config = dict(
    n_kv_head=7,
    norm='rmsnorm',
    norm_place='pre',
    rope_fraction=0.25,
    bias='none',
    init_std_o=0.0,
    init_std_down=0.0,
    weight_decay=0.055,
    warmup_steps=0,
    batch_tokens=65536,
    seq_len=2048,
)
Each number is 128 + 24 x the weight over its row's rms, rounded and kept within 0 to 255. Layers, rows and columns count from 0. Numbers have three digits each. The size before them is the row's rms in percent of the matrix's.

# layer 3 attention value, 448x448, rms 0.0815, rows 116-127, columns 336-447
101:158140112124133192165172146086127074136116129148106136170131131097125128097089127082134150087150145122135107117125118160151154144143127124135124127140078108131097068141111135098105124136146132139101121113137107102122110145121086129077145148169146098157084137124208184121090136135153104102168094114149101124121116161116128121090152123158
107:120126125108135099124127121138123132190109055123117131160135131139150091168126101125145133104142113107091160105133134162111155119179126143128109103151125152111113112108097137106122123127160124154089144151122098146142143133143132066111130153124145127095109109109119125126126114157091083109111160102151089123108124096132122140099184177103
103:136144098134117124142080122165138144073130106094117121140137102135093154076133147108131105134175142181090119130108115128140088093108123115121167158112116100097130123121093149079116107117086140076122149111117118155151095115097115123129104176152116094154105120143117103124122139112137150123107126076107075155116133114110107133157114096112
108:127126126133118139108122121090120094131163157102146155101124143162164143161178129128125117108173130149126116145109146133155127113133121144159119155141074120084104114159123117099138114134140151123130106122115124125109113133126148090137100117069128181172122138117140164142181136120157187124092134080105122174108165145150130071133154188102
109:099190108148129123091088140100101141165167126140140112113147123104144169141140113128129110154123114137123154111168109124127116114117094168094127196100112147136129083131123069142134148090118114160131124120133133161074077106143126085105118138174128174100103093116149144116118120141143164118149122150147186135130116127122118108126095111112
109:117160138102124129165135173092106134103102140152135102145122105128126147138151113128155122103157111092086136132095100164101111156114132135173122117135108141139081086117112111130083141152143103087122085125122092128134094148082144095158136126153123123101108066143111142127073096117065126134085078127126109113133131161107075164092119103131
105:155116124141112174134140106158136130114189122098084143133125115140096169193156122157119108122114100129125111094110107087132128140099141119149113126129115117094108117104085152101122113107122117107155152109134117104134105130145107162102149148162118141149137107085139096151100119157125106131092087141113105151128091118067147125107149109087
109:143102129110139136107135105117164107123124146117104168117149129090148165124101114142118117169117129083108079090158136122160142100122101097125171168122111149117138169098105135160138084150130153110145109129107135131117132151083119128118145143125112124144135140125153114143112136073135148160086119105127132135148127133134124116113112158149
110:152118110128141145138117123117135128146121099134118160147117137195159139118126068158107126118101131111114056164148148125143182136155152153151106100161118122153129113115074102089148126103127146135133122148120148139128140154136118113139143141120097119115134134109139148134081128116191201153099137134079092120200127140193093122112141122176
105:093121116115096139136157117137131129111141144112110140142133136115100140103181137137135155088150180128114186103150120153125147145153138135153165144157115136130098135119123111103124115094113115134145106113181132160153151111131129093105180124090148063114144122121106148138121097169093143138127165154153151118146138084115091120133136076127
100:090104078143142104138128162136167129121102107124129130131132130153149123111151111122134126158147079123145149149172185099102175138106134134144137134152122113113141138159085143131132098116142144129136118162105104135115131134125161132121160134121098097150123134094174129121141140167139100148127102141123169117140102130128116223129089130145
101:145141119136137138118132109118131138121171111116094160118098125103138148092100135144162133131140130114180124121126136136104112146127168154103101101113139143138137108186143140085137155158123150161120099194088097150134073113115144141127057144118164100139130116125133118131125121114129154107136147105111062120149116118098123139124136110118
# layer 3 attention output (transposed), 448x448, rms 0.076, rows 116-127, columns 336-447
102:132125142127155090124109123115132152107125135100154157161130148155139115086100122122129138170129140125167111135097148157167104124101153167143120159125141101077111081148157125149125157158071110141133151174151172149112161125100128187131114090106143119162151144127138133109153145161114094180149124157109149122154142098154171111114119074172
105:161150158154150140107112113116178143131126131096122147133122137168118131133139151123091118163110129104089138179129138124103097150127097112167112153100123130144107117089165156112133159130103137112118127138142119094142142176137119128035128129151102124121156151135103103159131169155146141145148144149105131141153173145096137110168131118140
105:100137129127161152144204145122105091158133134168122087156059160108138092189133140144160126118120107167121141106120119109086134100157157099112134108091183143078157142142127087170140136153113136169088124117139128087126135151119102137114118120131144143135147153129137129111121119120150139168120073113172132142165118132119129135101160138113
104:139171131130085132118133149122122151152142148095183125136128127109120112097096123176131119138146139119120147152121126188134131116146105126130121094121095158152143149146159114104102154061132129136147129125148084103148105112168112123121087149152125158130164136095153133142124143130123138114170118139109112125126113129164152119122111090139
107:121164111103139137137134157144129193129111054147099091105134150155101158090147109172148108082153138120113094153094106152123131112148113148169163132123117100099151153133111163086131114143160113097122139124135137126110176140120159158145149106124138151123116139147105087097120097081071144112129094115129104071140148088104143106142137120132
113:112117154133138180111156119128150116126167142125126140143091147128154131154116116123127142122098108118094153149138149111121135141073161144129170156108171116110144118096159124106105124146149095134126195166105142139197141138123141120152133101130115111121134119102157127138162153098146134132162137135176066149109132132156096153128155120134
105:133140108147119125181140118118126102144134136141096119153117149092134143115133128161148119148171155117115129100110101086145114112088102118108161142117171128141170123137120157144147146112147110124110117126150107162142057111136105153093121140098091137117105133101104135075118117119100167161142154123089134092119146084086126093138129130158
107:122115132157109124176143109143139145091147135131087102124118112098101146128108124142148097102129153141161148176182085100132156143155110163115114116133115138141101141145142105144078157133084136143114117149140164103138134138128124126116093136104144122135112130170130130130163145138140117116100179118116157129101154126129129123159128139144
104:155106137138137165119089128129118151120118164120156167122130113140139147075163155121165175172107134113141116077107107070103146119133112133155139136082114170112136116078170115072164126086100123114123118110112142153161079110116159116131121141120157126119108112153132121130143139144088098127150158143142137078165114102119126149140151130130
105:139130102112100129116134128138140095130149128130123117109111152124147120131122111117151131092101103135086130106104122144138118113136155148105084118169116114152139150090105130122069106138140138118126113133096156120124165143174097074174100122121126163128157155140112160134085144121146125120114144156104083131087107126141117185113129154123
105:128131133116176127148132122115090132128139148117136078138152129085157108169156164194122137133113153118078082151126132112156058137085130094130097158110140147155121134130122118141140148123144109151091146102134160141110113132167089147118150124128113100094092132102089092153109101100141165125131142091127116143167157114150104094127123091133
100:115157157110082141137163141155153137155171066177143123135164124164091131101111113131150113178129092130145115182127142064124131118110133125139128115112119108122173132067146142097137186135138085109094144124094145148141125121120125135132156100132116170129091143126126146146143128129095126098126081130105164172144157115158160092159180135106
# layer 3 attention query, 448x448, rms 0.0858, rows 128-178, columns 336-447
108:172120094159095150147081054089100159111121142091127104186136097155159139165169112105134083146116077115137154157115116175111107166089094175128127081134157132091157088120137131132147102119127135132095152146165122109090131117149128092131123121143094059158106180141115112113170153123141116133143122103146097151112138070132144140159166140128
084:127125127141133126131107137069143161123090162159172113145097172173126131143147135159131141130114106107145143083128136115115090157112085174133148095129116120114140098135134098154147137133193104143100161139124139117094136173163104091112141106133134085138103133140138159139141149139109116099109124162150111152113138146136144094058162132104
074:184099117115135150084122123090117160148142130149096151107121044112172097092139117096136173149101132139151149158139137114097129099098124106096125119122163114118114154142108124094105108111120139132130105109138161127124151123118170119086106144180151119114134129175098148151147103117117148137158154124153132107111125141125127106120120110119
085:111123129115123147138094117128097136102111168102152106154125134129120155112109127156087168128063168099080104116103120159110108152139134105141140107158095168125122090122181126135147131092076130097119142167083124131152097121134132103140158153139111152074137091131136150116116161122122130099097123084133080158130148117122155124071155169104
091:109124111136119147157144111166131125137155101172159110110124130133114108134106145104185178124180113189142154104124133154107120114139118140140110117126133122098124124163159156160114167103094097120126115082158093086145128145104121115141118117147130103170164114100135109139144116116115102122116110134104139144120159163176115116123132158123
103:145107120093124165119164165115081110124155122124135086120100121153161153092114162100140096137125104139140111146133125199075110164128125137148133114145130157103079102123137172132160095134114182140136134123112150131124085101091118140125113115098107091103137141153124082139122096107094125120090152110124112118106129105116135109109127113092
107:176154149122153092122114172155150133084119134134153142065107162161112116126093128179125119139133148114146146094096098112136150153117081119140092140127138141117133123099128153141124127092083100123101169150143095139111129144097110124110115141115166115165135137141144120143190111138143147172109125114124133125117078133133157125101122105147
113:098104134120109119144142106145148153104104117125127133126097135123142113115082097140117143135142115132160141110126123159147131153186150146098111081139142148135141097161154103109170170153145147129119130119138132075111103123118144146105125113148151115155108136080084120109118129107181128087149124115148103131120119144111118111133124157150
088:094129159149098088102167132142125134082166119153158139170145150116066119110143141172083112090134168126089117164096140116114150146130109112147114186135119085129108114098113157147139106140136150125121175127115105167150128153152126109118130180134130133078138135129101167128164132102136110139143109130111132149115148119123139140126151110100
071:151099170105090130129117181129166108140121160140152102141107154156083134170160137196090149144128114098113119098125143123139118137138149156140149143119106137120110090114131130167099124096145185100138163133092138102136130166130123152118098135088113125069120098146109170145119190086085085157138120126103157160128133149084143167105140147150
076:182137142096101147113092125077153104151133138152132117130127132127116186114123133146123153126104119111082148137124119132127095158113127119113124142115130123113096099080108134132135101120115121111161144095107120109104174153113134106119164124135109132111127146153136134126120170133127104129135124115112135125152122127114127124084192106092
086:131147159121136145136146144122150097101124118115135116117106123088109116155124096121086108132134120164145140106162180100120118127140160154116154138156115117148128146106081110146110152132153123163110091128117128116134161103154091132080130141169119109085145139143147163088126172126091107086141092091109160140080204138112098126127115103103
112:076108158122168096102129147140162166138125115103130137128114102131120070183148157113165125157133111162128160127133144156150155113160125128132132133115114124146184110110132135114092113140115134112128116065149106166086102086173119127120081130154145156119128130119144092143148171140141136126144140122131115195152155166130103161176096131171
090:146140153167142124147118147125127208140139127135116124145151115092138097128119130108144135081122133137160091142165143195145150141115099122120125101117167117164128166138119117096136131183138134151129148143120107139140129130148125136128170081173110099125123167137106091149138081144110143093115141125141120110081102138133105104141129091137
103:123121110140120101105122107125160112121123152137121151149151129145160123125106140168095137139135118132129109179135133181084115112114138088098164150164111141130123144130121117125107107120121122133133146125120145151141194136135101136104139105132157131153162140147126145151108070105112117140131130129124148137114092135090149159091125118143
107:132138134192149145128139143180115155133122127107120117127076154122131141101100123132143128113081137136140113114157131129152123110150152110093105105129178134076113162131170126088136180158134113137137082146087138092137137144151088120146113131123150117141094156131098144162153119144099146151140186167129164147124139145133110160121143114158
103:132129150118080130104186103129093150120159147130122148135152145143114134115069132139166147119160130153191119101112124144156123161124095103141108141109112127129121153144136128159107145112127123134115134124140150140079091113112138105079149174127163126112153145102149125151143113190153117127108145126138113136096159135147101093110141132090
102:144089110069156118124149111152157179134120106149151097114140125124101111143113103140128125149116136138125124127127116085101137111145115133100104101163093089179083137149120100146141154096170118153109169137111178134143112109144127091107153129148117150158130102111151091148147139149131115171139135100131123146143126101144090060128169132082
108:133107141153079097118129108132173171139141143080126126141139107137084137121174137140148144117162082153122078127145154131158103119098157121145120125143164111124088128131156087146111175153142127130125154130103121088112143124137067110132123116173106127126141111115147104157121138170082183147117141160141120153117127137144157119116111120123
098:111144162120133103122135122130167151104190102152135070127151137098099087194147114128141128155129094137094108147143124100092135113133133137140115101152093111144122126127148092147165113147129131109117171181087111100148131095155141095160140125111151073126090123122130127098146151111144151123140166125140131144131140148144097171102136106138
103:144124091140151151110133135146120113115138146133195115101125132118092207140154130150116121107136123138157120117122126094163127146136090111121176167151136131135133088110158147137118080104193097159100172114138109119152124154180078096108149170143106099121139125137135136151149127110175120092138134132115134133085112133129138127119127132148
110:112182168108157165149118161136161120157096109153126094160141110115112105141106162110121105107122111115168175099094110094124133108141106127133076110140121124144166110106126135085118153140120136126144173140170112120134104128143139089103124150130138139162108125096133181137155170138106100095118143114152151131146166134146131125123106168141
108:089151125124175143126170123126091138122131110146120162127145093155100103160149135126108117102150139178164118116104124153118139139140132135153155162153107089146114110136084120097140144121110125107109167126113093099108095160086153108151115150100136135159123124151110134154147121152130105126126104132121142180149155150088163133106125137125
106:163147114126127120135082135152146123169102155117129105144065127098107130119101087096098133127101142119139185109119134089136119174144147159119074158152129140125102108103156124125128105131143128119135086117124144128147101151121123142163125108133147163145091108179119118122140152106145103109123119109160103139157149124134098151096101137139
100:119102103105133137156100137111119134119155111119144111155114119137075113144129137116154077097171111114149144128109124124133144120135082118146111119106076105166174109112104134108102114160122127113134120093144147123121143142095134124094096124137118154124073141122103145130148078146147111157151138155109119146124150151119138117165109153134
104:157149122115184142133139138126119097166094069174121114133145091141154152088114133126147124137114124146090165123124076145089142114125156095130144149110122163145096100098139100141110149108150078091130135153154114144150122109083148090138152122113121097157105132083122128146155114091143104144118144122121094131099169130092160163156129168131
105:121119147105136105151149152124127140122092153111143146124161136135108142175128096203159149121102142169107154123155097148081151133090113123100082162135129121179109100121121154087144107114123147110127103158102197124128121128093104152164101123127110157119093121146145118128144109156094135155133130097130138103098123140124105157154105088138
110:100143115113116111102105126115134141119132121124166136103140085111123144156096131121155124163124131150088108126096129121140121100138161114125120062142127115105131112110160170142140174101137063118157132120169131069093124156118139121155096145162107068148091120111175083111138152136156183064092174102110134149113134141168152134109133123121
110:117114102109094168104142123114111146137122153110122121136125141076137083130133151132123122104121112134107147107138138187152144126146136112092104123131132159176145159088165159152153157113102106111137134137134132100171120160129144140142113120080102097109107164092109105111164111118126106177174131188156126156122114146073095146141102140108
109:090136133150119146101135110113114166116106124162100118133148178155136138111123145110162131099116108098102102112129106126094143160131142149122145132093142130136121147145096167163129117123146107105135112160129157107100084140129074147163139116113130112109098103165143137094109135117110122121156143100110128123126096088110164115171123118173
110:165087106180158146122136152139135136150113119111119091084120154143138145143140118112169124127122154142151104127162100101132133102151107122106115102108124159123125110121117145120169133115167123092107170116119147105137145097147142122139169171114123113150090124079127145131165108148170107124114128103125122134155145108143121119128145097122
109:117149171165168112093146134131103134135153149148116134129108124144128087127135156140132122113126111151146172099161142110090167148157101177145129078102153116084127108109135135103093148136087085099100128127114178131086111117147131121084113140124121135131086146116126146110128161143163138111127106150102177154158142118133140108110081121134
109:129116111167151146162166098122135111086130105107124165113114113153145135144126111120096129083126108140081116179155137169093161120089121141170118110096139158156125124099144130123134100104107138157071137142100110125140104087166108127158113134147114140076141140084132140120132132153101137109158143130129131112144137108145128130152088134132
107:108116136148157124144122118103150111165137105141083151140147117101153131139149113109096144151138111122100110089124141101122131169145161084146108131108105110136131138120139127079114074105122163117101100102116146065137134137071120153163158087108135166176139116108122108162105125149089126131133090133114107137143158164130097122140122154121
107:088164107098129116125091134139128115139069145155141147130118148143125153115110124138131152116098125154134140146150155173142164127098109099122147094178134105140112096126163142081160137103148162108106153142194069135176082145108118113132106120081108166117146152147163152152129140122071130139113123121137099132153126140176128107125081098089
105:128194097102124150108160106137153113155108151144134129110098120182129157113073132111138131151112164105110133107128098165123158182128146087138140102111131142137153124110089119122133146109137136175083105149110164149117152133088110113119144152164118121152128098098143144149112155117139087077112126148169113114140109085112115113170185152160
108:150116113105156166144115080095138145160116140115134129120094084162110117143140138162087135150166136130117103123132137115129129125093085135101124157078106117111126130132154147095089133138130112114123147209129138142120104149138144162145120103131109103097131100109140109142135129073109111093138123153089156142102127156118109088129143126139
102:097168133143093111138171137135149144136140117113081140092049142111125088118101149128173129154129150149106140139129108141097129148116114128154148134114124126110109119120138114080137093146125116095101108159139103104119121118138164098164145133138102166139137160157140083135175132150156124105112116126144141115151158118110105134097149139120
109:155134138155115152110114122123152117145121128099117174141128114160093103132128074143116153124087076109108122111148158157183135120144114091127143094112127099165095101096127154128139101130115110159123076171107125115084135114143123130099148142160141169133143140159109114088145136131112131137149164121104179128139103065083148063144144121132
112:068104132125185140200118089089159100159104122110118102152104121132114141191122190096115175067102149157176147123116100170121146190144129106121143149132178125091103120121105140140113103194099132177115165150118143158158135125128137134122105129171149143102131124080124111154114109139123137169153136089151113124135094129135123128167150157113
107:113096143124124141101185126179173115137123127120128067122093085170129134133144155146172093128173116161124149126074153153096116095162124153120136138134109094144145138127126113130087158132118127122112094096113174152143142109112146137146116147096141169132140128158128134115144211164112121110112105124114122140133118142143154124095102152148
114:107119131168124122153106137118163102103085145128132152086142116093163112123107146134135149085123181113109159119161136165158134161116112180185123131100131103139142102120122146091089162164154099134146140114149131100112149118099120094169082120128113129113139132124147087144098097128098080124094117105152097145141087137113138125107129154156
102:076119130095085169092104152100137151130147157153125174103142138173142138139103149135123128106155092151143084149152143117138157174116109117166122125125122126184100101113126096087119122087150160165138153109091108117125128128152132133147116116118093094179115111133126141141150140167160113125135158147135143095115159112133133144099136105134
102:139129139134151098143135102128152119100110146150146145136118140144085122072101112079143142122128144139137143115130139120152090131110138116171155082089117154126115115126052139165128115133149138169144122147116146122105108170157112075130118118137117137134096157102129098110110115102070169146192147107079127144128153146162120103092137109094
111:136087102096169141137110097124152142124090123110145130127184056098127104136133124100127125136136118159137160124138133160106159141117133130132110158147083141121110110116152101089141141136163132133134129113159103117158136167121137129131077139123115141137177151118132100131121137126145135097123148171164142148152126128138107155133131127148
108:110145133148139129120150101114134120138125148172111104125168066127117151140123148095161139154120134159136119156131125147153125122127156141162109136090109129149111131131141142148187122105117164176130111165126079143156150119122140117130159130121179131131138104097099132131111149132108119137108126137125140148124142121133124143125148089135
109:157140130097111091109088135102129138114120129143105122120114133097114135136119127144138087143155108096137138148099134112147130188072113127135123091142146126142126136159137135113141150098134149145129110135165104138120141134113077139148110102128111135087088137087106090120134100125119157127119122169112103130139096129100113128126078113172
105:119126091161156123098096142095102094144147111161101158127125095146109118175157123091108077163135119120127145108123109090099128118128101128125076119148157111117133119157108120178155095148138132151136128118166122152126139147166113147185172144127106137074156142155114097106121096072148131128123135114138081136158133098117119118124153131118
102:155125134146089117099161160126150129160164146110108126152139070137134156108120142130151129126132162133096147164156095134149143088084103147102144162145137115132124143134115102114129122144140127143140106109127156175141070117097117109110108123135094108143140138128119052149126120139100134143108096132146069169147146121119121098129094116110
108:118142144148129118152164152126151112146137138125089138112147096121128123141121122129104182124143131113146169138135085101109143159169085109140111104084097113123084112131135111135100125128100162090134113151121109130147153128158133140089102117133129110113115128080133140129129100139134121169123096153147151093090097147115121115112127123122
107:137109159171116124119142120104127114140144132122119119170145119167154110125160111116117108142075097140160092098138114110157101157164114175123083141141122122115142121086129166131108108114093122132122129120160119134147135091099089129108173119120110127128142133122139138095095151111093105138082121131127138086119080157139157168115132137067
# layer 3 attention key, 448x448, rms 0.0843, rows 128-177, columns 336-447
094:159107147103120168165134145128098184125156143101139117102123130106171154104126138147123111132143127109124114134146112157092118114120092150142127131091177115118124116104147154146159065131126112145152098131129102170140098108128101093132097135119065136102119181149128132145150131179103136104110106118152142151128127183133157131118112099152
083:123126148114094073142111116156156104133082083124099106134128060145123111158119130118130125144125107187099134115127159116156162140144151095160135150155126124129158141148102117139113161142138132110109132100118150095145145120117180149106160178150129098143112102115142116134138145116146112133181117118088135148127139110125116162110111118130
092:119166166136154092144084151121114199126123143110097110167126082103050123134161146110120159131091133138130103125136069115108116136149110162151089147109140146169138108056123173139119138135091136121097142110130110137121158117111146103112109145115130094119081172113170105095147108129141107104166126141137124167155086134125092169145138166106
101:140110146114136155129094076126114161133104143079103104166109137122088102143125113113183123111095122152143159161145093078140133141130132186152106144124150168172140130124106111099119140170112130124108128126141128096099129143125138131146157152154152126156134180146155153106088138163126118103132098144148099153147107149152102149102130120109
099:187118142155140150136099114099124102140137141167159118111139123176118152144096169105120126094135121114149072122138158133156129139123161114099129128125190153131113062088116115161148148125155116129097105128130125107134110112120111156145129094108113123136138132138118151134131123140087145095142130151130114129083121132113160171139119118137
103:143155137110164181116121155139113109152150160176104114130122174122137140129126113089158160101147109101102145137133163111158143145119134083124157153121108147151110119148138132131150120168132076134095125123078136124118167090139106103141144110118108090101126106122132115118125140092068134114130147131096095121116073127160146123133139124102
105:149128047135137095159133158120155107148126139156152104123105132125142119108129103146131123135129135131134169130092118116109058090129105125151140141160150139129082125106105121118085113127134111144125161102144120110091141133124113109086155127139138159157136154099146161140149111142109135082115150106139149100150094107157156122130110166126
109:122126133117147150143124088149135151128148136115135168108095141146111131097085128104104131158130127124120127099110145119140117121121147149102081143138148182122075116100142102114103142137117101090122155155134176124120131144150124150161117104116151145099125156111126127166122144140172125128127106128114127099108123147144089131115111182132
109:118147105134137124133113191130121103170112112149133146115097126137141123139139173125125155114138087145145119101153136122110150151113120085145120111137169134168132168110117134115171093122166159116165104149145145105095106136126116107147123136158122076134139127155122093099162124114158128117154144124100140123149131132120159139120120133134
099:117112168137119131152090125123127109150161105110108119133148119134102098126126110130122174128157129149138168122113106111159146098146116151092104121110147103116101067150098102109106146116116131150112147139126126073143118143116124132111124145106147167184134118086170119115141132092133121134097107104156131151115165126115107108148127107151
089:153125159123117108110104113119132147132160116163115136138183137110117093144144153128143143157121131148153151110106158158133175130155129120108128099138122135141164084131140091129098174097113157095181125148128137076155125114070145149085135133144146137164089145066119157145141163116116112158136114106130134116067149170123135103135116107159
082:173106114137099108132174156153126180134142141145155116117137121158127148148145134132099155123082105109109144096128148113141097141162152102092144139134160164118153124143142146113133114113158147154102125133125121150167139116166124110102107145139119065120097143186087139074145119115108134147106138142153109125143097144160115117074141130100
099:132087134113126129129092129101141160142139110120131126169113180113112120096146130133113134144163115114137157135097130135101105125173144171089100120120135191154141130153132086126079142111097167148158101139130146100130128163128124135129162126134142155128099078125124127117129131115110116101126150109120074118137133158126102102107168108141
101:141116128127118114100115136107118114154095172118138112108152112098133120144132098144151112103114120133104094127172149090124151100121168111082093159151132138118086111118110141134117084150156126127139096142119159140104077143107156139116152125180120123112130126161109138138126134090139127138096166114152144124133083183185136109091147103139
100:113142097158092165145146109144169110101158156136141109172142123129130132065125130153117145138117167107140136142113157034155143108151138115139151142145145124111080105130101123092113119126149116151171139085144125110132149091162074144140109127125139128126147114116094081108096128151070124086115119088148129110135135146155103148116105159113
107:090146180123106143109162118123142096063150140147194103116105112167111085128140117153079113088135134139130135130147101082081148141134090126168177146142128140120154133160142101124144116137150122123166106108137103135142095130114163150140147173091107135118114131120130118127123100131094130151102124118082133119119081116146153105148121110133
100:172118127124118123106110136132088094180109117127110136076115142106108127099116107126115164115149095146093164129161110122113119096123154141170171085144134083100125132150129129141114131065097132123139124131128163148112129100128143134185127132150110115136139190139134170147135115145154160112121122160143105152161110155119118135152175138099
102:164158117138144128085127105127133122151108141131135163139123130133148109118110130114158172133106146126132170155146092129173118102122139148110152165137112076080130120159115099105136141107115138118118124110103107153135117130145131182121140126130139082119130120126125176106117108145141120119124152105110111135106162123109140107106181096100
106:128105110115177117143114118160161096131130165155131073154108147153148142121126138084148124114132160133151175123114158150147115136121149137133138123124137161113096141119151119154135145107146129181152144140108112161122159128131116112113097105143120127122180152129085096142141175134113131136069115131115114125150126131121105139168169098161
097:106094112114167123092127152115120119067082143118098123137109158184133143150103134141100118143138134151117091138135112109105083118152147109063119138150116134191061158122105164123157130126135119140159163136138109135116118095111178148126131124112106132084145130155102114104144132128151111123164164118097158155124105117116140168143104103090
105:139119122157104132144163110123130108105105124115153144148105140148152139117138117083150136126142118126129124106115110111136130131178127145149096092133155145105157100089069092148180191125135136165137137150163121179116117162109169158179122129136159113127124137092127120116118123099099118115147143136073145133165118104145132130116123098131
109:156131111140145125110138157145128139134144166122129119145080138133150111111137111148090123124140100166076160129139128103151134138084076131116135127145130123118114104094092143110117098131134175154148119136141134126132156128136136104118125110100147135117113111149165154122122134095126150143150097118108115076144094147116115132131119148152
106:123113085124132148148119165101126093108141109154122122092155157088099107115123100121125080152113129100122130148170149121143150147099126144127150162125136180123108093131082161106130153136166131098127078129120125134116140124153177123141129152143100089132165112098101111161082094105165165150144118167141158167131110105090165123174129105144
106:137150097141145114129108077089164135120101150084142129116088110115110113099124130139115138163157127140136097144148190128119160150067148135097126142136134132140151136117109137155142115089128117093109124123118155156081162134147105109131174139098113118122129063085137119155085161127140130118121154124159141119176131129094146122157162111111
103:120147163111153062102102161128125144136149119125130136073137121142147128140114116098151122162137111158134143125134177115113103128173132122133154142170094142154134133113122074130069085147121136104133122178099177167105129139118120097092126072125165114109095128119175146145107107135124190164126173110120109128123131142105114142128101116141
101:107129143152137117123122177145124158106130106125151142132136140101130159110129100101109139132097111165129158104116092101110133123134118195157102143132130141170182134114137118116150111113165133164143108120145134096139113086156132101134132128103197109122122083118131129120143153156169130107088156126139128092092133139131179143120164102142
104:153144143114129122113145102127126147129175114110115091071099126134148155142161097120144102095085136134109140121142082113131148134125115088160100085136079148121111147123127116157142127164114119179103107119068106114146153124119157125106069152119121124131169131123132132107182151125080110140150146112161089144162109109148149112097166151136
110:119120142120133143128160134177127136157107136191150152125137114111117089143072157091124107108151145153148143104074073105165101127116133139098098091137129099153143104153118100129101136122084084158131137127057157132080127130126125102131180139097091082130131152126106097112102161143104128119126113156112104163142152114173108124128133096131
109:096162115120109139099074181105134092110094113116124100129130130152158133147102144125165114169111145134106123155081159150165161145104122087138106142091109112096088119127173100114134087148166177114144157115109169158157138130117109130120149116105122127133125178120166151115152151128104112114092143143140145130157105181143124152139135120089
108:180138106080151115132134172140158154132134116115144123116131092134133079144099132130136163118082132119152125152172161096153156132139089100143124083086130137123145164136073168122149135163170133105147131100107094108132146151115127104143149161121108145141143140145115088161153166121096128112167101110174131129113118129134136100113127119130
104:135127123144147147148142097166177100163103161133153116093153139109170163117113116129146130130151148141141138128136140158118129140144143162114130159120108097146106067130128157165129147109169090114141079131127116111164127127121132124113110150137108094151090121125121124147122141093104189124121172132093137169086109125132133140075165151114
102:161159165141139136111138127129128104145132118091151134141145126192122107104168126109107147105117168148173097115144153127080146078132122131125146129115076144119124139149084150158146105112178096081121153128093144114115129102119097132143126110126125108143112122131121123098146129156125148109136124130126115156127104122074059094099085102147
108:100189089173153138109128152127138107167131112140094175096103144167125169137140105163131129085128134150127143156146065103135156138171149129137149106153127071139138172133147111116126141128142139100126131091137107077086103120121153118115104123164110110149135126147144108163126115143150050127128124123114131138101105169123147106140123134116
105:114076113133173122178101152120138071146137180152127112117098120132124134146139091118097140154136101128134094149171150121120067148138135160122098149093112133146138109080152104130119111120129137115108151122164164137168143120125107178168122116118162134101099080135111117185077124104104100157166164135125128131098084184170137107116135145138
106:107138140091139145102110157126107155130111147115142103113085149134157104157130140106124105117165095094124170125117114125178115146150149135091147136126118119151140137142120146149127109138125155112152126116123146146129130130129123135114138151084179122107145142164121130148151092163092162080109159110089150167146128099159119123136087126097
100:127119133091142144109123163169138157097111140166111165097164105139107159151107112113131128120131134130125116117123146154113131142153124132091100134143122109146096104147109109144115115112083128107144145102092141138134129096109136085126135134145143184117128116157139191125143182117152135106124130166159124107112115119100108126132122187105
105:100129145145131110102162123119132209137111142089151095164117123103143120107109134119086173168096130108120137146136107153152180095151124162115152081101126148115142153112111149140158094159141147115140126128115109158105145126121151129138133119100122141140117125129105152136139118122166101133156160106092158122111156109136123209156089100164
101:129148109157144112106151147091114158110160122117074117149161128116158099148156090114101116159140136115100188124116118129144096092105147160102120171168113116137119152124104187094151113144117119166146109181129138108153149152124172133132126116130111112131140155086136169120203100107109139143096099094119127112117115143121103137117151107121
106:136110163132155128128100100122108128173148187148149116141090163175092104130127123126113115099144119132137158140136149155115134145120109137100119132165110173112110169179118124127109146123124137102120082122081112126121095133147159118115140114066130140128148093124162072153111126111142121106138121115140135111043141110155100128138098121161
106:111128119067135113170160115115115123127106101140143101105110096122068144115136158155130111179135127148085156120119112115099134128121122127177150081133087147146118145108187140111144122111157100137163145100135132090124119149167094160125117153066116104100111120110105135167106104118149098146107173070124119102128107132107114164124081115132
106:103156088169150099148108118117134109139143135077137152124117103180092126122082151128099127117112132145130155108142121118130075150137141098086140152108123146148115122117095127109151137163106123076107148133078068168129159138148172129112165139151103114130130101110089164107149120158093144078114144189156136092141139141099143110134108150078
103:140130048173123132117136128115138148160154124129123113151141170125200129141111133133148179145176151118098113145120130119126143124119099165146160125150161156121173142116164149141163154138124124098172148129113107122114132122139110123102120109091130119133124121093093144114111130115147141135145153127160168137174108122155087100146123123178
106:139147127143121128112128153146119116094154120075136087150125137108141129120142180095145137110105169140128116151130131132106113152129136135142106113115150136125123137119164200113125167103105158115122093078136148164103161066113139118175116136112130086147127111153106142098139105100157176161150118122120134108127086149147092140120118129092
110:138164142127150097148161067167117079122120118170147102113109106164158138127142138111071120110133147148070157183121075129139161155157142128129134117092098137114132101126147106146159121175138114162107099145106125203116108104133155098124131112108115164140128145143156156112109163129120143138149134118105117137108144149139102100141143097119
103:121123093104116128119101061111139098118144134141131136098163111157103112092160114111139123107133130119172128140108151114163139111128131142103125106115148109153138132145130159127127162141113155149090148154116217138112108118144135086138147144150136127084146112101143142153122150148141162118108088141141168133147228101149150136109149136154
102:103137163144120141105132120107129121097151143134134116148141150134153099131126104082142137094148134140158122112156125119110106140144139072156141122132127061105118132148120141149102133180163140165083083142090082104140130106162123186100093113150144139160157153149124063141187108139151133103150130100175079102134102112144135175126113156116
102:130188117122174132145114153134130093081121152102138091141121097060169137154123072091120150145130131101138132147136146095135128137134148206129131151124092131118139135129118152168098100184113162113133099138122097135115099140102105153125140102167106101152102132149163133122146126079108089104121103121120119101158152160137147132096146121115
110:080110087155153131131107126133119098147094092124143135102109136130156094085142093130119106110089163118118114127131166135151077191154093107100168110111137172099130169169160173130146043121108136122149117150122136112119159144110114111131136118128159144138140142094084147139131114142119073129071093147143096131096171169163162134116117138120
104:118112090114073146146139150111128168135133118157133108115139096155154121137150149145116107138151164129083153141164116124104135107109139116118128147130107137172133167125166102137093142119119133119168113103111133104176114130111149155121087123164163083151154115091145103125098110109107100119117103166126102145096088068140154148130108160116
106:137087143114129114156115129124162133093156112160107109158154142123182182134160120100148158111131134139107148118175159090165107150156143106161114132162116109123134097178125127132138137118128133109113118134107096155153116156118119118137122113096113136115122140118111136130124159121176143132102131121126119173084125156122089132172152144131